config.yaml
hidden_size: 384
intermediate_size: 1536
vocab_size: 4096
rope_theta: 2470.0
qk_norm: false
init_std_up: 0.0185
lr_mult_up: 0.939
max_seq_len: 1024
train_tokens: 488800000
Each number is 500 + 50 x the weight over its row's rms, rounded and kept within 0 to 999. Layers, rows and columns count from 0. Numbers have three digits each. The size before them is the row's rms in percent of the matrix's.

# layer 8 MLP down, 384x1536, rms 0.179, rows 0-131, columns 192-239
099:494550506493489462468484577455486450435550486544404493521506508588426501478531596469474509572498410492486433498449501474452537507495500556512513
095:424494541536485403493505523451510514555587581556472457494519541495495520485470512486614476493500504463545630582556489486474466487518524486474491
103:429478552536622517508573506492478497491519470465532509588478536582485448467565524431522407515514438526447506420377551468540493416413552561420426
101:435519391456494512488449581413438498522482546543535511460491472496482550525528434500478435427494525465411491541487526475551611598536605508546520
102:477476487480465547369446502518484545428531442502437492536563509498436432602433489483579426480488490513524552404484494560573503512524423504455489
100:427485522523577605460497469533523539479525442479529487607494428499531473554485557444576452440504503499509523439580542506543412472547445511574440
100:457526557500515528476561517504449456575469457495492544514493555544518512450424496546468429470512502504469523373463458520410560513492451481514511
099:370454504469515528542557530495484514503547545478462485557464560495562490477576462456464489493559488551521483446436563409473483521526496488495550
099:384475486461484495515512517544549502425561505473543502542553492446419585482533475514508526493554537465545438551453519424478477559448412512440477
099:503480494427538480487390561506551488421586546479512527524608507452566530463584492501531539456485509533529558446468462374455557457541553434478489
104:440550406495661460476523434557487463599512527490362529533503453517550543445495386486385536471519534424549500515538485486383514443526527482503452
098:501454513538558568495584460511501509599461555400512447474406432484522472525457517536529452558528406543420502560546454537502455522524517522472473
102:438515485494510599423494524467512572492463525590490565501543422526497508559584488547461461554404423416454517508461590470580430445497541527500437
101:522517458464484503492502463604432449518453426552487516428525460540415506379496589503579528527453405530490426503575506487345557473490464598554448
099:648449471489535501456569486553476441526444500407482464568524430539361478490403524483485468403436452560551472553574479422477500563428428565456451
095:494479391547523588530488521500572469475528494517502449524557611459592529393503478469492421497469518477451486535482398500478537442496494404470558
098:418547478540507566512488459549493599443531449457551466620515474513498452457606504545528423488540474452533461587507555570479402447427477428406602
100:500416424509449481577488543505541449496588570541522479482512479528424462441572526547486459472509475513503418493467473538489451533577545540580445
104:486479581569526546509460443390551441436537571544534536493549517475474559536500454497551467381521504466478503453595446541537575449486460470463597
104:482534495499513462540575468457494562452691491580356577496487514537490495532503523526452565530542574455464467445439552514530525451463513466550430
104:432454588556501512554478443474505473496464409441623481459471589526461468568401478497593466496459573472503594530488440594464492558554424579476470
098:429531511480485488437445512596439449408456582569577513616417499486535497534442517358516431560559548500520546352550484489535511451497465570501461
099:461541421492539433469525433475419489542513417446483440540524537462408548566481432551570507525523573461524416405523509578481460458531536510551347
100:426445501543470443514595526511475586479435473499559531499523487394418495538429515489473493509565524668497488433521442456471527531503529510548588
102:488495538559576542539582482490544471474514488517471512421542437472477569449481500557468483554519463410520504388467492515468551527432520526563574
099:420522524456500503615502517467450614463507430483448470397445525428449539454467459510509468500544553496568542590576530560497494567453458490511472
100:479512522511436618518583497508531495548475539553496520461499522511517592539514416513559601568565403555589446441530534456412547537394494564457495
096:624516487542589421523571486538537379538444524588514533481497543453452569441502510475527457524408451551481545572419500569542576486491432518513549
097:470545544622510518486483511478462446477514460463370562528468550469536496439483502426483584537434430514434493364456541495515532496498550462458506
096:490488503490459516371387521457479488551468434514487522430544483473440521519531503463462492469426471464608534429562518414543514528509477470527411
100:579472499491574480452492605535517555487501437473393499505534531471467510494498517590501511564498566488497503544476426463476548622533530491545529
103:492432616522431493600443557536528466527491485539534489395490473507513561471466435496487482473508501505515499497524499436491542582587549423443473
101:533499569537551461475418478511512563478514493448533523507498489484469474480475568433568490495476440482447596488533458551515494518496529547540490
104:482534514529570520429545530557470484450536556482475530495479425511557528476489475437566450495391472562502514429538442421504480521437519438487543
103:496576546575512550485486506425432466584555523436552558496449503492482418493522490560590524498482515622459559511528447508509520525465464562466525
102:491459489462624440507455484541542587410549531601510507564419463606589455490491408469540476457559540566522462605472448558512558536470535603439505
097:549486631445561418595387593481483509468565480472529438504459474473569535495475454495470539512489494476573509532519469463392470550558567515578474
096:463491490542536463464478497539484516475507423497559420430452524515476469429620507401513544485430567530501487470442438596418511473450437470514547
098:531509465399513453548517407491523598460565454484463482464528516432510594519589453515475477590458481550484454529461463440547432398520569459552489
100:526521537466478520471534455484493513479463552480544519461437498531483504594473491539484504502532503459435556612477476555561475462496462606452592
101:440595519537474559492530572562428484565472469517539578514418480481405487528427432529511436545533520557482445522564427549558514607486453552455518
097:494488496499556417555586477473478458362477498507513552574527530455469488455605497463569470539507497505494446466523520525434461498412515499446499
099:527490439480459494508506535534526532496550564558520510434480492526485515496511474604505549523471520531495652542494557535485539458427480520541446
104:603543540554471479455473483483593503658506571537482520509482493399486471633461513546434460577496527447523541446472486547536446548447471506421617
096:505484539579479507608485504487515592517589428484542535513544534483551601556449464479506494495511398519523557483458439475482436391554639474492427
100:491569523613370498511520505493500455468471487480524541439471495444421496474496553487474545497538507495469530475501470504471530522391405481505488
100:559506507481543472447428571586562502505515524555437467579556493505550438450417480504505480511522491488516484481520530538412457463502535437556526
096:536542499497451499516481501475475503545482550500518427437516495580461473501508507526463479438532511444489541546534465476468527393491500516488432
100:579437601456525485526532503477461477415481519523485488438535470503591479508539504407462478455494473465412622515534470569468386592527449508502523
098:609590450543513448505564559459518451498528425489443495482469473445458451479532426446577473504598437465480445532508555461563479450542574517547422
095:496463524488461633442589415553518509456546526479512540472436489509544569519492326556503511526504531520483535523509487400400464417478553466418489
100:498509489532449516476469438528471530578390443496490540427534496420481487489366438501520556509582454492488497530430468515467384450492444507557568
099:461549511527421458458473570471549496494535451534495542534393447526448464601453544579519480504451578507490519551499503489571497452418464511533563
096:546533472471461524524592523506493429467511510477516467542516541546577482464492470555446571485470537521485447476465510454486469526521517464490497
094:580525542533465493486451526517468509522492499436490517567500528562453480503513540436402476510428474472519453498403472490582535508511496493425500
100:446514510525477474568472491487476523482534552483524476498531549507408553418491505517489394456496480430478492567439546474501501497550409468440504
102:517513486425450484451611554604567444468546548537473501416492544557525526525518521542528575496557491544467555400525492608614540461564522502523584
100:547516567521449501523465580533385527478530490520477582497483505544438477422550552494505558567537561528528502454488517576530445496480631489558521
100:399323480531467566503466473557508529498420486556440509520538428514467477396516548472543526416506427437564436426528465523556516604525525540549516
100:442582481460506563525443367459462460461538489423423419524461423438521528500514651433441584444411474482532417459514544554546460521528494533524466
104:487564584529510555529525664551549525500473464570566467376464493448469427463513496489475463493518503531565506438540552510526486574457519461442400
097:528483417392482467512426498568464495483444425500543554497540438558482550495517471497533581531578562508485473532464520434520455546512456492499575
097:468475422437508376470546482609559469437412590482360541488496567439529406471445496529414464423450597497549461420540463437415471606594488607470501
099:543578557399521566396511510470459531474467476458483582488476546488450499493435556501529412557455482493531471433462527493364564334502625524518483
101:522453595509489401444446453475427545618510488473448486458481454435494494432534499506527607551512446459488527582548419507536523578477530578570563
095:498405507496437550523543404428537429628452535446597443529579584454587448533567505560528474512512577375482404397517511464434479528481527488549443
102:456493490453503540448514462537579556467576476487547435403510509605444486461493603587459523520488465507490456553522511509563565459559566517500470
103:485541440463456458548466552494477503444517492427522578409460468461514513513488489406462541508481450567403430576458435465428507496457465578509518
102:600484457515449474522497479425466476525515528553440551537546453514587547446566479414505519464472442451504571585540614509345494496529466522539491
101:486540504448531462566509511532526486567485565517576565520496550475538487521582436461485404612511503471511541587391487441547529474458473479470496
101:514485472495416533463535473555539490461493458481404548350486558492477525454443487496568534481428499608458427530486462495582485338542512493501587
100:505595481546513557428521484457481479574390480492557479458535458455582539493558495519442496509500532542478503457530470416528493538544465452522554
102:474528435476438501603471553457534529557495371519498582576447483549406485404551460547487513533525511420508518449625440521580433460515533474440469
100:464493502495501591527471535637502593511509497513448517503527546536464394522530500370501498481534540451467551481483563454599479478480574471560575
100:558590512528533443511556473467478498476424449443488519446540512522545482536497511408556362548547501459538476492559475492640451481523447574447525
102:572446516472496523503515530489673518498565471495465528524500485481451544586468475481523419437498475536401535560504498484480462474536452524508478
099:563453549459402527534558412396490498529464513458506533498439513507489528496512500573526522522462554505515406532497564547532493488519576478549429
101:509518496534492503561508578476468457471597499568496417447470431543527465471455485582542547424481516502426529528517513526469504494469559554472395
101:491559619427496491623609469483545501483504574475570527526460523483497527491461465483446381462528509544460516479478574469469447481399519437496517
109:528477568551479447563462521558580457566507547499459446381503494541453501534545464488506508368546491534551540495536427506562428511471494528459479
103:515507518517560514529364520490470429448416532524521473543561432531521488476530592419541493505522423452470561546590432519549496515503425494554473
101:509535454457427476412581483474434467546507581430504484556437594582455431461452527490532509490503533532539452531468518504400515513428477561495550
104:438528508514589581491566507554529509568585517544494478483456472463493482510528514407518487454631544516527561488527522536489537455533454454514494
098:485533486568425441643489551501483535533485520499548545547506410481450440451433523487505637511590502567491508414497477540478501495489568508569513
099:507398482536650515486471466434456460482419513611494486508516502530495503516498476534404500447507495484499505443512435431458470488463519486446452
100:568476440516496533534531427494556551455557443528566513484467545515497523536427557431493469490521467392447472354458568505525592536523508510463596
102:515468463604508461490418517489493492459432493602527511551418473483398501471480551595535518622559557439507497490508514394513512546456505428458532
100:503483483455473500494563463499559515420443488452387523446508445542604498488442549480534448549518516416471461470577511487481509519409455584554513
097:531558479442522515532435508502493485527533483543527425480466448399559538553566531449493468418528525651481438446503452513465479543525536623401445
103:467530434576494430529535461510565497478480519471616493571524579501481531508415530480538520541539497463523488517521433409637506522501542457473484
102:522518596474496537510563538425486469522568508596546511475494579416492526437494402512524583550584530482530479526475468454572493560528560479446532
100:475549473541504524448569495407413483415429498529462637508471464441542518477562523437394495516572381430499477463589471565441498511527567515436500
096:495470526455540449599460480530553502456448497421483476568554492535416390468524439460534517522409494521504546521498486579456480483524485493501485
098:490460577563426640553486549465496458531529617532570465561465512518540564496496526421508464523403484587457529545544476558453461549446599496532445
097:496527537447625481561545510397568529491520483512538534507547482481540448559576560516469469508445474466472558555438504437414464508514566494467541
101:510460460494520479523505516416519506476474562509459500485443523448448479497535527530468483537467481476469400469551520503416435634547444524482471
101:448484443570529603517502482477457463491435449400451498501506553527424468470465496539540597460584616442456594419506471481470541528437598477493533
103:557509474450407488566540436411519568509465434433484399525400558456499580492445516513463499586524532458441434490540535478367536511344478458448602
100:528427598492478457475544341512569532473500502375402550524501587463508515528532547455610531500480444572503446555429521569562559432506517551569489
098:559552471529547459516514385470480550452511438560504529577460427405427472587525469408493485582446478527559437528455504475459446479508486378507604
099:436438397472551560502470454524552624457429495566548512499563497512498539488467510468491550465426486501532415447538426496523431434528480471471502
101:425561488489573563513445587481476565389624508567507537504528509495544516558465517491499470398467559532546494510607543458479558447540589481555464
100:466438441498551422514568467524442482432574480503492448534502468542511501464528412459590572513499566520521572526580492474486412495485526436520463
100:480476570448492538531480470495525516499484398440546461435562455426471525559542491454502513481462441503479549416563499514513455596434446562521501
100:549544464428500462447496473488475562416476454468442494384530532513479523488526516498465550530527459491491486450449620571408554561610534529561489
103:477488483533507464418499532539443522461533467577569585543488427462546554445539542394473507555442568486444551575526478468458496553452444474538464
098:497554496538506513481520466528513496440470481517556524511491510467495486542534567540512444497635485515519601487528475525456479539407527533462425
096:535499540473444476503462468479379550434641442518486489472472501543439522444447522403607600577493537487531542519547615567430554459494451450441541
099:542450540538532457596503554501451562542485473531526502537511462345553532423466460509549511519537499535438425471526425504540493476483543459542468
102:508494465469488539530580520551487575481448561460463479511574447452594523426537507546511551375509497522611632412498437590494536460482446443539464
103:456493578544532494404545443548456455565534456532462482499553467598519534589503521519495496492518563505599531486419510546465616559538462484464592
099:572530582513509538473518568513490555526432427557516542530513510538506419559494554567458517447450577598566469484517537473485496542481509468591583
102:733531506452520571438417489555530521493477589557499479446478433539518528442548480509482533542497506630532524588520527482457511556497453490567491
098:476537551536585495491448503527492565541462481516494573576477524560503506476460573535507540560409532588556511544556489448513572438491559502491483
095:512531425493489503568489589415517505495481456504517567482492481525500459532450542562471450444446551545432597437426509455496469499496546531475664
099:530539459412515423497445533485467465532472463485532392413503559529574492577470488576520462496489581534485544530507503521475508473557566578501526
100:510536417525499501469537499527498481466526458464536537505501379498462465576517515542517434521553557550447571526483410602535552543524514476492374
099:437495533500482528509469435540507470542433579495489545439485528486536525471620356532533449433411464483509528530504529547521517526501495499411529
101:456562472530512500475503486507556465497448387518528534508566570544481451549454410504469490479468510490523493499499530566477545510520452581450501
104:528494569446512503464519511494442512438575504441506554475467412509549464416474453500508440394451461591556469414491553527409504495497545514447589
100:412496509569525517512469497395483527544514454506511456435524462533410511505471557536492531526476567526494508506503490564563513453517471569522460
098:457529387563493544586557531499495460574465502460509578574416483563437544508475547467485538441424545500514524497514445460606519428416580453528475
099:493493502565460480545496454525545539539560528422433560515518484473441415463439507446465474548575494413525577500543509526437530580450637524575512
101:508440469485428557500484619549474426442500499455532469521473501558505544497437486498382516480490499462457468494564468575622471571522499517561555
095:402413542525490430450402484545485556551438430543539553693578524511549514503458520552560539513552509556556519536485578535492448562495460496416525
098:537524525519490535514529459501510558447532536494515445448509542513512499490509501530494485470496529496495517462441498539425498455518429454565540
101:497535468487494572535567484557476437500509491499507600419516498433516533536602461483530483586396542413600509511462604555672560528492496515526490
104:424493509470507499410445528522476413432521556557531530600528472474509548591514460471417483574472509525515549465536546563586520463471534510454490
099:536387536456493597471540505499474555540462448578556492491471485521517518453495429461483572417538501624497523440463565507436464570502526502547614
100:403564517456564545506499510570533507528555523443452429540435486555468541429507372469393585544506545450543484476428526477458504543638584494422520
100:438495484526487422476427477546548512550430391512534577493564471474569474532499487526451560488529626458438574473498465458435511446483550557539477
101:456508404564477573489497446506480541542487495524448579498533508514548452465507494485564495510466460549513486477521575534497512480450555394463500